{"n_layer": 25, "d_model": 448, "n_head": 10, "n_kv_head": 10, "head_dim": 64, "d_mlp": 1792, "vocab_size": 8192, "activation": "gelu", "norm": "layernorm", "norm_place": "pre", "norm_eps": 1e-06, "positions": "alibi", "qk_norm": false, "attn_scale": 0.125, "bias": "all", "tie_embeddings": true, "parallel_block": false, "init": "normal", "init_std_qkv": 0.0216, "init_std_o": 0.00306, "init_std_up": 0.0216, "init_std_down": 0.00306, "optimizer": "adam_atan2", "lr": 0.000642, "beta1": 0.95, "beta2": 0.98, "weight_decay": 0.33, "lr_head": 0.00846, "grad_clip": 0.5, "warmup_steps": 316, "schedule": "wsd", "decay_fraction": 0.827, "decay_shape": "linear", "final_lr_fraction": 0.0, "batch_tokens": 131072, "seq_len": 1024, "doc_mask": false, "z_loss": 1e-05, "train_tokens": 579900000, "steps": 4425, "dataset": "wikipedia_en"}
Each number is 50 + 10 x the weight over its row's rms, rounded and kept within 0 to 99. Layers, rows and columns count from 0. The size before them is the row's rms in percent of the matrix's.

# layer 4 MLP down (transposed), 1792x448, rms 0.0159, rows 624-655, columns 112-223
131:48 34 58 63 48 54 52 61 55 54 42 39 68 56 45 43 55 48 53 50 56 56 40 57 25 39 62 39 39 65 41 42 33 63 67 50 48 48 43 52 58 58 69 26 42 58 33 55 41 42 64 46 56 38 57 56 50 50 35 55 64 34 44 34 51 48 53 70 63 41 55 61 65 53 43 44 38 44 44 37 51 31 47 50 41 62 52 44 68 48 48 55 72 56 62 60 41 70 57 57 56 39 32 48 60 60 68 57 61 45 72 59
101:50 40 45 41 61 50 33 42 33 48 52 57 41 41 46 43 39 52 49 45 58 44 30 35 42 63 38 43 25 54 65 42 44 63 69 51 47 41 43 58 37 51 51 43 54 55 59 57 48 65 65 44 53 39 59 28 61 58 46 53 38 41 44 51 55 67 36 49 41 42 60 58 50 52 44 44 32 41 45 53 41 67 39 35 68 58 48 54 40 43 54 50 62 56 46 41 47 57 66 59 56 49 42 37 45 43 47 35 54 47 61 47
063:60 49 43 33 57 46 50 35 58 40 57 53 52 55 38 52 59 64 53 51 40 57 60 48 41 62 53 69 44 53 52 48 54 46 48 52 42 51 41 71 57 64 56 40 39 35 69 49 29 45 43 46 39 46 56 64 47 59 51 40 56 43 48 56 45 60 49 36 64 33 55 37 49 55 43 52 22 59 45 43 51 43 58 44 46 44 44 25 41 51 36 45 55 52 44 58 50 49 55 43 54 51 51 46 48 47 53 59 43 46 62 49
077:40 38 44 43 55 56 58 64 53 54 62 45 70 33 46 50 57 40 42 62 67 48 45 32 58 59 46 44 55 44 51 43 63 55 37 47 38 31 45 53 45 47 41 43 52 46 59 49 48 52 50 31 51 43 65 29 34 66 61 39 50 40 65 35 46 51 56 45 66 47 41 52 65 50 40 57 42 46 45 37 41 54 37 54 69 57 50 49 46 34 58 49 36 61 35 58 53 45 67 48 66 48 53 39 32 54 37 62 55 55 53 75
091:41 64 46 62 40 42 51 45 64 39 32 63 63 58 49 45 46 60 65 47 58 51 46 61 46 26 48 54 56 45 56 51 56 45 51 49 50 38 62 47 41 63 37 60 61 47 57 53 55 72 49 55 74 76 40 33 53 52 26 28 47 56 66 47 52 40 49 42 57 46 66 49 55 43 39 56 49 61 52 64 52 63 64 49 56 41 36 73 43 69 58 62 55 66 61 58 44 45 47 51 31 42 53 62 53 53 51 67 34 35 47 44
104:48 67 61 50 58 47 36 43 47 61 55 52 51 22 56 41 46 46 55 63 46 48 43 16 68 38 54 53 46 66 39 46 42 37 49 55 55 47 59 41 44 60 49 60 53 57 58 59 62 45 61 49 48 37 38 59 40 46 36 45 67 47 63 56 46 30 44 35 47 35 42 40 41 37 50 43 45 59 45 35 54 51 51 51 50 30 45 70 47 35 39 55 41 46 60 47 42 35 53 47 48 47 48 54 39 32 38 48 51 49 60 40
103:52 57 56 48 60 53 66 55 49 25 56 31 71 61 41 66 48 56 36 75 46 56 44 45 58 53 67 40 48 47 46 43 45 48 40 32 73 44 52 43 48 58 36 51 60 52 53 44 35 51 44 45 32 41 61 44 37 38 50 21 49 42 55 48 60 59 37 50 64 66 53 64 68 54 45 60 47 46 56 45 54 26 67 50 57 47 46 35 71 46 55 54 65 46 51 37 49 72 65 51 57 40 62 55 42 59 33 50 60 65 52 35
099:48 64 44 59 62 59 54 69 50 66 46 47 60 50 36 43 57 48 50 45 56 55 57 54 35 50 51 57 51 60 57 61 48 39 70 53 61 35 50 56 50 43 39 60 49 56 55 45 67 63 39 69 68 46 52 53 56 56 39 62 60 40 42 62 40 33 30 54 36 47 46 55 56 43 56 30 50 61 56 38 55 65 51 57 49 47 40 56 48 49 58 43 55 49 38 61 50 45 45 63 67 43 45 47 32 47 49 50 47 51 45 33
107:65 55 41 44 63 53 46 52 31 48 64 51 58 68 60 58 54 60 57 62 50 53 62 37 54 51 49 41 40 52 55 26 45 60 41 55 54 52 40 45 40 63 50 34 56 42 69 58 78 68 51 49 42 46 49 53 66 50 42 58 33 44 59 48 61 63 41 49 55 60 52 67 65 63 40 36 52 26 40 58 57 50 43 35 36 50 53 61 34 40 57 61 54 57 52 58 50 45 49 33 44 47 49 44 31 50 67 40 60 32 50 38
120:54 45 54 51 27 36 52 44 39 52 28 41 54 56 46 46 38 49 42 59 58 52 43 52 47 57 56 64 52 33 66 53 52 49 61 46 70 53 39 55 68 70 49 42 47 42 35 36 58 43 44 33 59 42 65 43 42 58 47 37 24 52 50 40 36 55 35 55 62 50 38 38 48 72 47 48 45 38 54 32 44 55 58 42 39 61 60 57 46 45 62 53 35 49 66 42 44 58 46 51 49 44 65 31 63 66 59 46 38 59 42 45
101:42 53 47 51 76 75 45 57 47 54 42 42 47 48 50 41 55 37 71 50 40 56 38 49 37 43 31 69 58 42 35 40 44 69 68 48 50 58 45 35 60 59 53 51 49 43 44 22 40 52 51 54 57 58 47 59 42 51 53 52 54 51 39 54 68 50 42 54 46 34 48 64 42 53 36 44 53 49 35 43 53 54 50 45 44 43 41 59 42 36 66 39 57 44 50 60 53 45 50 56 57 36 57 51 52 40 54 47 40 54 53 49
111:58 59 46 48 30 63 58 45 43 49 51 50 61 54 53 62 57 40 40 35 61 42 49 61 55 37 30 51 51 44 55 45 62 41 53 48 56 42 57 50 44 49 54 51 55 35 50 27 54 46 56 43 35 58 39 59 51 58 61 26 60 51 51 46 56 55 47 54 50 40 65 39 60 46 49 56 52 58 71 69 27 38 26 72 52 39 38 51 28 59 55 40 47 53 48 69 39 30 49 54 35 59 68 49 62 62 56 45 51 48 45 61
097:48 58 47 48 37 46 44 55 58 29 47 40 44 48 59 84 44 53 44 54 55 61 46 56 69 60 54 54 38 69 50 43 41 60 57 34 64 60 34 48 53 49 53 42 65 49 60 47 45 41 63 39 36 45 63 45 54 51 39 55 42 39 58 54 68 52 49 70 51 48 46 50 51 31 51 66 53 60 33 59 50 38 56 36 48 54 47 36 55 54 61 74 73 58 50 60 50 62 38 28 69 48 48 31 48 42 56 60 59 37 49 73
109:53 28 67 53 45 47 60 41 55 44 50 36 40 61 46 56 57 49 48 50 64 32 48 62 34 61 41 56 39 49 70 60 50 58 66 52 42 46 57 57 49 43 38 41 41 55 49 67 46 32 47 54 48 52 62 38 57 68 40 78 61 42 48 43 24 48 45 70 62 48 51 62 45 34 47 50 50 30 47 47 70 35 60 66 50 46 64 45 57 62 50 55 48 57 58 54 49 66 44 57 60 52 25 62 49 58 59 45 44 41 48 45
097:49 48 41 47 48 56 49 40 35 51 48 41 58 58 76 39 48 35 53 35 39 36 57 48 46 45 65 34 46 48 39 39 57 39 64 55 35 66 49 47 38 30 46 60 51 55 52 72 50 47 63 37 70 47 48 51 67 41 56 52 60 64 57 44 44 43 63 34 46 61 47 33 44 60 48 52 54 45 44 50 39 41 57 63 46 61 48 60 37 45 53 40 46 61 42 42 37 56 65 59 46 62 66 35 38 37 55 53 56 50 55 47
072:62 63 45 40 38 71 46 73 47 36 38 51 51 54 35 39 51 49 58 41 49 47 62 55 44 48 39 46 72 53 49 54 30 58 49 50 59 55 53 64 53 52 55 44 47 68 44 49 61 46 65 47 58 47 61 68 63 45 44 54 51 48 52 39 49 47 59 39 57 41 42 57 57 75 37 47 35 39 53 55 61 56 36 41 49 56 60 34 51 52 65 51 46 56 66 55 53 42 41 34 46 30 50 36 47 55 49 41 38 49 36 39
024:34 50 54 49 53 50 48 42 60 64 53 41 52 52 48 56 61 53 49 75 65 61 61 58 49 67 47 57 44 49 34 37 48 35 39 66 54 47 52 52 52 49 59 48 61 43 43 58 38 43 56 31 40 35 40 43 69 50 46 41 51 65 32 45 52 56 61 20 49 55 54 39 45 49 68 52 41 45 48 61 52 32 43 65 52 39 59 73 65 63 66 51 55 53 40 52 46 62 49 50 47 37 42 38 53 58 55 73 56 57 48 57
109:53 70 32 48 39 50 42 39 54 62 66 46 52 64 56 55 65 55 48 71 53 64 65 68 32 63 50 54 46 49 53 45 62 58 63 49 64 43 35 57 45 56 65 45 56 50 62 55 49 50 63 62 36 44 55 57 38 58 48 42 40 39 61 57 43 45 47 47 61 79 52 53 62 56 42 38 47 57 55 31 54 41 53 50 72 64 46 43 65 32 60 48 65 51 70 54 59 47 41 56 50 49 33 48 53 59 49 49 55 51 44 51
123:45 63 58 58 53 51 40 36 51 44 39 43 41 52 44 41 52 62 48 42 61 37 62 71 47 60 42 58 33 45 43 47 47 46 46 50 42 45 68 50 69 76 75 50 59 39 46 51 37 40 62 55 41 41 46 42 30 57 49 43 49 63 48 71 58 57 47 65 38 48 48 68 39 67 42 71 56 54 47 46 67 41 59 59 60 44 50 50 49 42 50 56 51 58 35 72 46 58 38 51 51 47 68 62 59 46 27 44 57 52 51 50
101:53 60 41 52 65 42 62 51 36 46 43 45 54 38 51 63 59 58 66 36 55 65 54 38 35 63 64 40 49 64 71 59 47 49 53 58 46 42 46 41 53 54 34 42 57 56 57 55 57 42 47 32 35 41 42 50 64 60 62 47 52 38 30 54 61 54 49 52 40 36 67 46 50 36 31 50 29 51 38 40 54 55 28 55 42 58 46 54 51 58 32 56 57 48 59 64 47 48 48 60 59 40 55 45 36 63 51 50 47 50 41 74
035:46 47 44 55 40 38 54 57 57 43 45 54 55 48 38 42 45 43 57 60 51 66 52 69 52 74 43 50 43 46 47 47 42 38 45 45 56 62 55 50 47 49 25 37 60 39 59 73 63 63 34 41 60 32 50 57 49 56 70 49 55 59 38 48 48 25 48 50 32 42 37 32 39 66 52 52 59 37 57 52 46 42 45 48 44 47 47 48 58 66 46 39 52 48 54 61 57 57 46 56 54 44 63 37 57 58 43 46 40 60 59 53
094:36 56 52 61 53 33 54 46 53 54 52 57 44 53 53 44 47 28 63 63 23 55 59 58 32 64 37 65 55 63 43 55 33 36 59 51 58 44 56 37 46 66 55 43 42 47 53 44 42 36 52 59 45 54 48 29 30 61 53 59 67 55 53 49 41 62 48 68 58 52 82 46 51 35 52 59 46 57 65 34 39 34 35 54 49 44 47 47 69 59 54 40 43 43 49 60 49 41 46 61 46 60 49 57 64 46 49 37 47 55 46 69
107:51 45 41 55 52 37 54 52 62 46 45 64 48 48 66 55 44 64 48 27 63 58 62 72 54 58 41 63 58 54 44 45 60 49 50 53 66 63 61 51 26 39 36 42 59 42 56 52 38 68 50 35 46 39 54 44 48 55 56 66 51 47 54 49 44 56 34 48 44 46 47 47 33 37 30 48 52 43 25 43 66 52 43 54 36 48 36 44 49 56 43 55 46 44 42 55 56 42 30 39 53 29 66 44 64 56 53 54 59 45 26 60
098:55 62 55 58 53 38 48 46 60 56 40 37 57 53 39 45 27 39 52 35 38 53 51 51 63 51 53 61 43 54 24 60 53 44 49 54 36 65 48 41 44 41 60 42 48 65 44 68 60 46 50 51 42 51 49 67 48 56 56 58 65 40 20 65 49 54 58 58 72 42 82 58 43 51 35 62 37 45 60 55 44 40 55 53 51 51 49 45 43 54 46 41 61 53 72 37 42 41 39 28 37 49 43 32 63 36 53 59 49 51 55 44
105:35 41 54 48 34 55 41 39 37 64 48 48 40 70 65 52 45 29 39 41 59 40 55 37 38 56 50 41 48 31 48 55 44 58 45 42 61 41 45 45 51 40 36 49 47 52 54 52 42 38 42 58 44 50 65 47 44 50 58 60 43 56 47 43 42 39 51 36 67 51 60 59 57 55 44 60 63 49 48 38 52 38 63 36 62 43 28 55 47 43 57 42 53 62 46 37 47 53 50 41 54 42 63 52 60 55 60 51 50 38 47 60
092:51 63 51 46 48 42 61 52 41 52 55 38 32 63 42 50 52 39 49 57 45 51 41 49 45 59 45 45 49 54 52 36 38 41 50 46 43 61 47 52 47 36 53 51 41 56 62 46 42 41 49 67 46 43 43 49 45 39 68 58 56 53 38 46 50 35 59 67 68 40 25 41 56 42 34 57 47 62 36 51 36 56 33 44 47 53 60 51 42 56 55 49 62 57 55 52 55 53 52 54 69 38 62 55 54 41 33 51 59 53 65 46
095:44 52 57 52 61 50 62 47 44 48 53 39 37 38 69 29 29 42 64 61 38 63 42 57 57 49 62 47 47 72 53 44 49 62 57 62 50 49 57 46 30 35 41 27 52 57 47 62 46 67 47 44 44 44 53 55 53 67 56 49 58 36 44 57 58 41 59 46 49 46 52 45 52 52 65 50 73 39 49 44 23 50 46 48 56 55 41 44 37 52 57 56 58 55 33 38 39 51 68 34 39 57 42 44 50 52 50 52 62 47 53 43
104:45 30 43 50 56 29 61 59 41 50 47 62 49 38 39 63 59 47 51 54 33 47 69 39 49 62 53 45 46 73 59 30 48 42 33 51 66 61 51 48 70 44 25 34 52 38 53 49 58 28 59 54 49 55 39 43 53 24 59 46 41 49 46 46 39 49 56 49 43 82 35 57 40 59 59 46 48 56 41 42 51 47 41 53 48 44 53 35 46 37 50 52 49 41 43 66 57 56 54 60 50 50 48 36 41 62 62 55 68 43 28 38
096:57 48 28 59 36 63 40 30 36 48 41 37 55 50 42 38 51 43 38 56 72 58 41 53 51 50 53 45 70 51 51 61 38 60 45 44 40 62 60 42 56 56 67 46 42 48 46 54 46 55 64 59 58 68 49 41 55 53 27 54 51 44 40 54 30 49 37 56 56 37 52 59 45 77 60 43 47 41 38 46 55 61 41 62 38 60 51 53 31 57 50 60 60 45 57 45 55 38 47 50 48 43 51 49 65 46 49 55 60 60 46 41
088:67 51 50 32 56 66 46 40 55 39 56 52 40 56 52 43 36 47 52 56 54 54 45 62 41 44 60 37 35 59 60 57 45 69 47 52 46 45 34 43 39 58 46 46 55 58 47 59 69 50 37 59 66 41 52 40 45 56 51 35 63 50 33 56 72 32 50 48 53 53 58 42 44 42 51 53 48 48 46 60 38 61 54 41 47 77 56 38 34 34 48 36 55 60 35 30 48 48 55 47 50 54 37 44 51 54 40 52 49 66 44 49
082:57 62 47 34 37 77 39 51 42 42 62 55 54 37 52 51 41 63 46 76 40 47 48 53 54 52 42 56 63 35 46 36 49 40 41 40 55 50 58 42 72 28 54 44 54 42 34 59 48 51 59 38 44 50 55 59 52 51 49 30 59 60 47 49 57 42 39 39 56 51 53 71 31 36 40 49 63 39 56 57 49 41 53 60 56 56 32 56 45 52 69 19 45 36 40 70 40 51 33 53 31 65 39 49 61 49 65 52 53 68 66 62
119:54 57 47 36 24 42 39 31 39 31 59 57 52 45 46 44 76 56 51 50 35 44 35 68 60 45 47 61 47 45 51 43 46 39 53 55 66 56 42 41 46 58 55 67 39 35 49 60 57 46 52 40 46 50 44 61 60 64 50 56 54 42 47 42 60 47 54 48 62 39 60 53 44 21 62 66 47 40 43 37 79 50 49 36 46 29 68 39 41 49 46 62 65 42 43 57 56 45 52 49 50 62 53 40 58 55 42 38 41 52 60 52
# layer 4 MLP up, 1792x448, rms 0.0274, rows 625-655, columns 112-223
095:45 62 60 34 49 36 70 40 33 56 57 41 52 44 63 57 66 43 31 53 58 63 63 38 71 66 48 51 46 59 37 40 51 45 37 49 55 50 50 54 44 68 51 48 55 25 44 51 61 50 39 48 42 55 45 50 55 53 56 43 58 47 58 50 54 61 57 36 56 69 52 49 47 58 50 47 73 47 43 27 64 42 41 46 53 45 53 52 43 68 64 41 43 48 50 41 46 39 72 55 38 51 46 54 44 51 44 49 66 36 45 49
083:37 49 47 55 35 35 72 50 36 64 53 51 56 45 48 46 50 63 20 46 59 37 32 48 52 49 40 65 50 57 56 50 56 50 45 51 61 46 54 35 39 61 58 36 52 66 49 39 62 66 50 57 44 52 48 43 53 34 39 55 59 40 68 54 57 54 62 62 59 67 36 54 54 51 54 52 62 52 42 25 51 53 33 69 55 61 54 73 52 61 58 49 56 27 39 34 51 53 53 58 44 72 46 37 64 59 56 56 54 52 51 59
092:50 47 50 40 65 47 56 40 63 57 48 48 41 54 37 50 56 64 48 52 60 53 55 62 57 46 28 66 47 58 55 52 65 37 28 43 36 55 64 55 55 43 60 57 73 47 48 62 52 49 56 39 55 48 40 59 36 45 42 48 52 59 43 56 46 47 41 51 49 49 52 36 34 49 79 42 48 61 49 48 58 55 52 47 46 59 67 58 40 65 57 45 39 35 49 59 38 53 50 57 64 62 56 56 59 71 58 44 41 46 45 45
102:47 43 41 69 32 44 54 54 43 65 35 53 41 71 41 70 47 46 43 49 42 44 42 58 47 53 36 48 51 63 37 49 39 60 52 52 28 37 58 75 48 48 50 70 51 57 67 57 41 41 48 61 66 49 40 35 44 65 56 45 53 58 52 60 33 48 43 57 63 61 38 34 59 49 38 53 74 39 39 46 51 55 45 66 37 52 39 33 44 52 44 75 31 57 44 46 50 54 41 64 60 39 61 53 59 50 55 49 60 41 48 62
108:58 60 46 61 54 44 46 49 30 52 54 45 51 43 48 65 42 49 51 59 60 57 45 59 59 47 51 49 46 41 50 57 62 49 43 36 49 46 58 45 41 64 60 54 37 34 63 44 61 51 56 55 47 51 55 45 61 56 46 42 68 38 41 43 59 57 56 66 63 38 56 34 50 67 49 44 49 56 43 40 59 56 48 61 63 48 53 59 36 52 44 51 63 37 55 29 66 39 49 52 45 51 57 60 55 54 40 45 41 46 48 49
105:37 54 61 57 48 49 51 53 49 52 46 55 50 61 68 70 60 48 44 48 40 39 50 57 64 46 63 50 42 51 73 40 55 47 44 45 50 55 41 35 47 59 65 64 55 44 45 30 37 43 60 70 46 40 41 52 40 52 61 35 80 52 45 46 37 44 35 45 51 46 45 43 60 62 41 54 52 36 59 33 34 42 53 58 75 55 49 36 52 62 61 61 47 52 55 62 52 36 56 46 49 52 55 62 61 66 52 51 43 65 36 41
103:50 47 59 40 46 52 46 46 56 62 45 48 36 39 69 51 75 34 48 43 69 40 50 46 59 54 54 57 57 72 53 36 44 48 59 51 29 39 54 50 39 41 66 47 54 52 70 67 65 48 51 59 39 52 35 38 51 56 60 53 52 45 54 41 53 45 60 59 47 69 62 43 55 50 40 55 58 59 40 37 70 38 45 54 54 37 59 36 40 57 43 69 45 56 46 57 67 53 47 47 54 62 45 54 59 56 29 28 54 54 46 41
091:43 61 47 23 43 55 56 35 61 67 48 49 57 55 48 43 47 45 38 54 71 67 54 42 51 64 46 62 48 59 51 48 58 34 35 44 54 48 34 67 51 53 52 51 64 34 52 63 46 40 28 45 37 40 51 65 19 47 43 43 48 46 42 50 50 64 34 47 44 56 53 47 64 47 50 49 37 45 59 37 59 52 47 50 43 33 60 32 50 48 26 72 61 52 41 39 55 55 56 45 48 59 43 53 40 77 39 62 43 37 35 58
112:41 58 41 66 51 52 67 54 47 52 46 54 39 50 53 60 69 51 57 40 43 54 50 70 52 66 57 49 49 51 55 51 58 56 52 35 47 48 48 43 50 53 64 56 51 37 47 45 56 43 45 55 68 42 50 42 37 56 53 42 61 57 37 35 35 49 53 28 74 54 37 50 51 54 54 51 42 38 52 46 58 48 66 64 45 61 51 51 74 55 62 44 42 43 47 39 70 44 61 55 35 51 63 75 73 37 51 49 47 46 42 52
107:45 46 44 64 58 48 56 65 31 47 43 39 51 33 32 53 65 56 65 43 38 49 57 69 54 32 50 61 41 34 39 51 56 51 69 45 52 50 55 43 47 57 67 49 60 33 30 42 46 54 67 54 46 55 45 70 58 44 45 28 57 55 37 30 48 55 37 77 61 28 39 47 61 55 56 42 41 56 50 54 58 41 71 48 44 32 38 45 55 74 43 48 51 35 54 36 56 50 58 57 57 42 62 66 67 40 55 62 32 42 52 46
107:56 47 21 72 62 64 54 46 48 42 46 51 29 61 55 54 45 63 55 48 64 58 45 54 65 57 47 35 30 48 51 41 51 49 68 46 26 62 56 59 57 39 50 45 42 61 44 48 49 38 65 62 50 61 43 50 28 58 48 55 60 55 63 42 51 31 37 54 36 36 56 59 46 31 45 56 40 58 61 59 40 47 51 73 47 47 60 71 49 30 53 73 53 42 49 54 57 49 49 51 57 50 54 60 71 59 54 48 49 49 59 31
103:66 65 48 40 52 45 51 49 54 62 56 42 45 50 48 60 47 43 39 49 53 42 51 64 48 43 53 49 40 45 44 57 37 46 43 41 62 23 68 74 38 49 47 71 34 36 50 51 48 50 55 39 38 51 51 24 47 52 39 49 57 54 70 32 47 60 37 43 76 40 48 39 47 39 43 34 65 66 42 65 59 60 65 47 59 48 61 25 45 63 66 56 51 58 34 47 50 47 46 50 50 48 52 59 45 43 55 56 56 37 54 62
106:37 60 49 63 73 43 38 54 45 43 43 35 54 42 61 56 49 63 31 47 54 42 58 53 47 47 40 48 63 42 57 55 45 53 47 47 53 51 39 50 47 42 51 42 53 47 65 48 31 45 71 39 51 74 48 54 38 55 53 47 44 60 31 39 47 45 45 60 44 29 64 48 63 51 58 53 40 47 62 73 48 54 50 51 41 52 46 63 46 62 49 43 54 53 56 75 58 49 36 63 54 35 37 53 55 61 60 46 34 67 46 41
100:52 64 50 57 61 46 41 54 56 43 54 42 44 50 61 48 55 40 53 59 47 45 60 56 45 63 35 72 50 49 50 40 56 44 48 38 42 66 43 53 45 53 72 44 50 40 80 42 58 41 39 59 47 49 63 28 57 63 60 46 65 50 47 52 55 42 37 52 65 43 51 37 39 59 27 49 45 48 54 42 46 70 36 53 75 37 54 60 69 59 54 52 56 54 63 50 53 51 45 52 62 50 55 46 56 62 49 48 40 55 41 51
101:62 40 37 47 32 19 53 21 56 47 46 57 38 58 52 31 58 53 43 50 42 58 40 46 55 58 52 49 41 67 53 42 53 53 60 52 45 48 60 55 61 52 69 40 50 35 29 58 57 46 53 68 54 69 44 36 46 62 55 51 52 53 46 44 52 69 47 34 59 46 51 51 40 58 33 51 53 80 47 37 69 58 57 44 46 46 55 55 56 49 35 62 40 33 57 61 55 51 44 42 30 28 78 54 47 56 50 50 40 52 48 46
041:51 59 52 41 55 54 56 45 42 45 57 59 41 45 58 53 46 57 54 26 51 39 48 48 44 48 68 47 47 63 49 55 53 59 51 33 49 67 37 64 56 40 56 52 50 64 68 52 67 53 58 66 63 63 57 56 50 49 39 55 45 48 74 45 52 41 45 85 50 37 34 41 46 48 34 48 64 60 57 39 56 54 44 36 54 44 39 42 32 39 58 33 40 50 72 46 45 45 29 48 49 56 62 60 31 31 41 41 52 40 58 44
114:32 65 50 65 59 61 57 37 66 40 36 45 53 82 45 53 59 29 38 67 43 48 64 53 47 44 56 51 59 58 34 58 52 55 70 39 55 39 55 46 51 61 57 50 48 44 54 47 53 45 48 55 52 37 48 38 48 43 46 54 39 65 30 47 47 44 25 35 47 47 33 48 56 62 57 60 54 58 57 47 55 39 71 43 36 63 57 61 52 44 51 48 53 59 50 47 59 48 45 52 53 40 50 74 69 63 44 45 45 50 41 55
101:59 54 51 48 52 43 45 46 67 39 43 59 43 48 63 50 39 59 52 38 61 46 57 60 87 65 35 52 44 62 58 45 55 50 55 62 45 40 51 48 64 44 72 37 47 45 38 55 54 58 59 60 55 68 43 27 41 56 38 56 54 66 62 50 63 45 57 54 32 50 55 63 37 49 52 47 60 59 53 45 50 57 49 66 82 44 59 37 58 37 59 67 40 53 47 55 68 50 44 47 43 62 52 60 70 63 42 39 58 40 51 62
104:61 56 57 46 68 44 59 50 58 57 52 43 47 70 53 55 41 35 55 50 55 41 54 66 49 45 38 45 42 51 33 61 70 28 47 59 48 52 62 49 31 51 70 29 45 42 39 47 47 50 59 60 45 46 52 52 40 50 58 48 44 71 49 58 53 54 63 54 35 57 45 43 42 41 39 45 41 34 77 65 40 49 48 56 53 46 62 61 49 63 37 56 32 36 51 54 48 46 62 45 58 31 65 63 42 47 38 44 53 57 38 41
051:49 42 43 54 46 53 52 48 50 62 40 54 40 50 55 55 74 46 39 53 47 37 54 44 55 31 53 59 56 53 35 41 55 53 61 47 37 59 36 52 61 53 54 71 38 70 38 42 43 29 67 53 38 62 40 43 60 57 33 48 44 37 70 67 39 62 45 55 69 55 61 51 46 32 59 37 41 53 56 53 48 60 56 48 63 53 44 60 38 47 52 62 36 44 52 52 51 45 47 41 53 37 44 54 49 63 56 46 49 42 59 54
105:38 76 50 54 50 56 40 53 43 50 51 50 37 44 52 55 60 45 28 65 49 56 46 52 47 51 58 35 58 44 45 62 37 50 73 49 65 40 77 55 43 52 52 50 51 54 64 52 55 54 43 50 55 23 58 25 41 55 62 61 58 65 53 65 48 59 53 44 54 45 62 54 41 36 53 43 48 47 63 63 42 44 56 35 55 55 57 76 52 49 51 48 49 36 38 50 51 37 55 38 75 55 49 50 46 51 25 60 45 30 39 48
108:36 54 31 65 53 47 68 38 46 62 59 37 26 42 47 56 47 50 60 59 53 42 61 50 51 34 48 51 50 54 37 47 67 48 56 43 65 51 61 55 32 56 44 41 32 38 57 47 77 49 41 37 51 46 59 55 43 46 72 43 66 44 68 58 50 45 21 65 50 52 39 38 44 41 48 35 59 58 45 45 61 33 54 47 49 46 72 58 42 58 53 62 42 54 49 49 52 55 32 40 46 51 47 70 59 46 48 41 43 52 43 68
096:41 60 58 56 64 47 50 66 34 61 58 41 33 52 59 53 57 51 39 58 59 43 52 43 55 59 53 47 60 42 45 53 42 57 42 47 47 46 37 38 42 27 50 36 48 45 67 32 64 39 37 55 62 57 63 42 61 64 57 48 60 51 69 59 50 61 38 64 71 44 63 44 56 26 26 61 40 58 47 67 73 49 56 49 43 36 56 48 69 38 56 51 63 46 54 55 34 50 57 37 40 44 61 52 54 33 43 38 45 62 55 46
107:47 47 62 51 45 48 40 31 48 56 44 47 28 51 40 54 53 55 40 65 51 45 65 37 75 59 57 38 46 57 38 50 52 43 51 51 39 43 46 54 49 35 68 50 49 49 70 34 34 48 51 53 41 60 45 38 51 53 40 40 57 53 47 51 32 60 31 49 39 35 64 53 67 39 60 57 49 70 47 62 57 43 40 44 40 37 53 39 49 43 33 63 39 47 40 51 50 47 52 57 51 35 54 49 56 47 31 49 34 46 59 37
106:36 50 46 30 40 41 38 64 46 38 39 34 33 55 48 42 60 55 36 37 51 39 46 60 54 55 44 46 46 54 35 58 40 46 48 43 52 33 48 57 47 45 72 58 59 41 50 69 45 45 61 52 54 53 70 50 67 54 48 47 51 45 47 54 42 44 44 59 55 65 35 50 57 47 49 47 55 73 58 52 58 40 60 55 52 46 62 38 51 55 38 47 40 33 50 51 37 64 69 46 46 53 46 64 50 53 64 62 61 34 51 47
098:55 62 43 39 62 54 47 62 39 65 48 61 63 45 30 50 61 58 35 59 57 55 45 55 46 55 47 53 55 65 60 66 66 36 54 41 57 61 59 51 30 26 65 49 59 37 46 38 51 35 33 43 47 43 39 44 38 43 40 47 42 34 61 61 48 61 58 53 46 57 49 47 54 49 44 60 47 58 52 46 55 50 39 36 53 55 67 43 72 58 59 50 37 55 47 30 46 50 53 47 46 38 31 57 46 31 37 54 38 21 52 46
110:50 43 49 41 56 43 40 52 50 40 43 51 46 52 44 50 68 47 33 55 68 38 47 55 49 51 36 43 54 58 51 45 49 52 50 55 55 52 57 47 49 61 40 58 47 36 45 40 37 39 53 45 49 43 55 47 35 48 34 31 54 45 43 68 50 56 58 52 37 46 51 64 37 45 31 49 64 60 53 42 54 61 62 55 62 53 53 34 67 51 51 53 47 56 43 47 41 57 49 49 49 39 59 55 59 38 57 47 40 55 52 53
105:47 60 30 46 60 51 42 37 36 63 40 59 38 50 37 55 48 55 49 57 48 50 53 71 43 49 51 56 44 51 46 37 57 45 57 57 46 55 51 50 62 46 63 30 45 41 47 49 56 36 52 77 36 57 48 60 45 45 49 44 66 42 69 61 39 38 22 63 44 46 39 54 42 23 53 58 62 64 62 50 52 47 58 41 59 46 46 39 48 49 62 55 43 45 52 45 40 47 38 53 55 71 57 60 78 46 50 46 44 48 54 55
096:45 60 50 50 50 39 53 62 73 60 49 57 49 59 48 44 60 55 44 48 41 47 57 50 52 56 41 70 66 54 50 63 47 40 40 48 58 47 31 48 45 53 65 59 76 35 56 55 45 43 35 49 37 50 49 44 58 36 61 56 41 58 48 44 59 41 53 46 52 58 39 40 47 47 34 34 52 54 73 41 49 61 44 60 48 63 52 51 57 65 55 76 58 35 41 58 55 64 36 59 45 38 29 51 44 44 55 55 45 39 64 48
095:51 44 56 53 55 58 55 36 65 58 55 41 44 42 59 44 65 69 52 49 57 35 45 65 51 46 67 51 54 58 44 48 54 48 48 39 44 53 50 47 56 69 59 55 45 46 58 52 52 51 46 73 57 48 60 39 43 41 71 64 65 49 39 51 55 82 58 42 38 33 60 46 51 60 52 34 63 50 52 62 46 44 53 36 56 46 74 64 37 52 38 49 55 55 44 54 68 37 56 63 57 55 36 63 29 51 52 60 60 50 45 49
108:44 60 54 60 44 38 46 30 53 64 50 53 50 48 38 59 51 47 31 30 47 51 56 61 59 36 37 57 46 43 54 63 50 34 52 31 54 55 48 59 61 55 45 45 44 42 54 31 43 51 46 44 54 43 52 51 37 53 24 59 74 53 49 60 53 65 51 52 49 43 53 63 34 45 67 49 35 61 62 41 74 46 56 45 44 48 65 46 49 53 44 49 51 40 43 46 47 55 35 60 42 50 51 59 57 56 36 41 33 41 43 33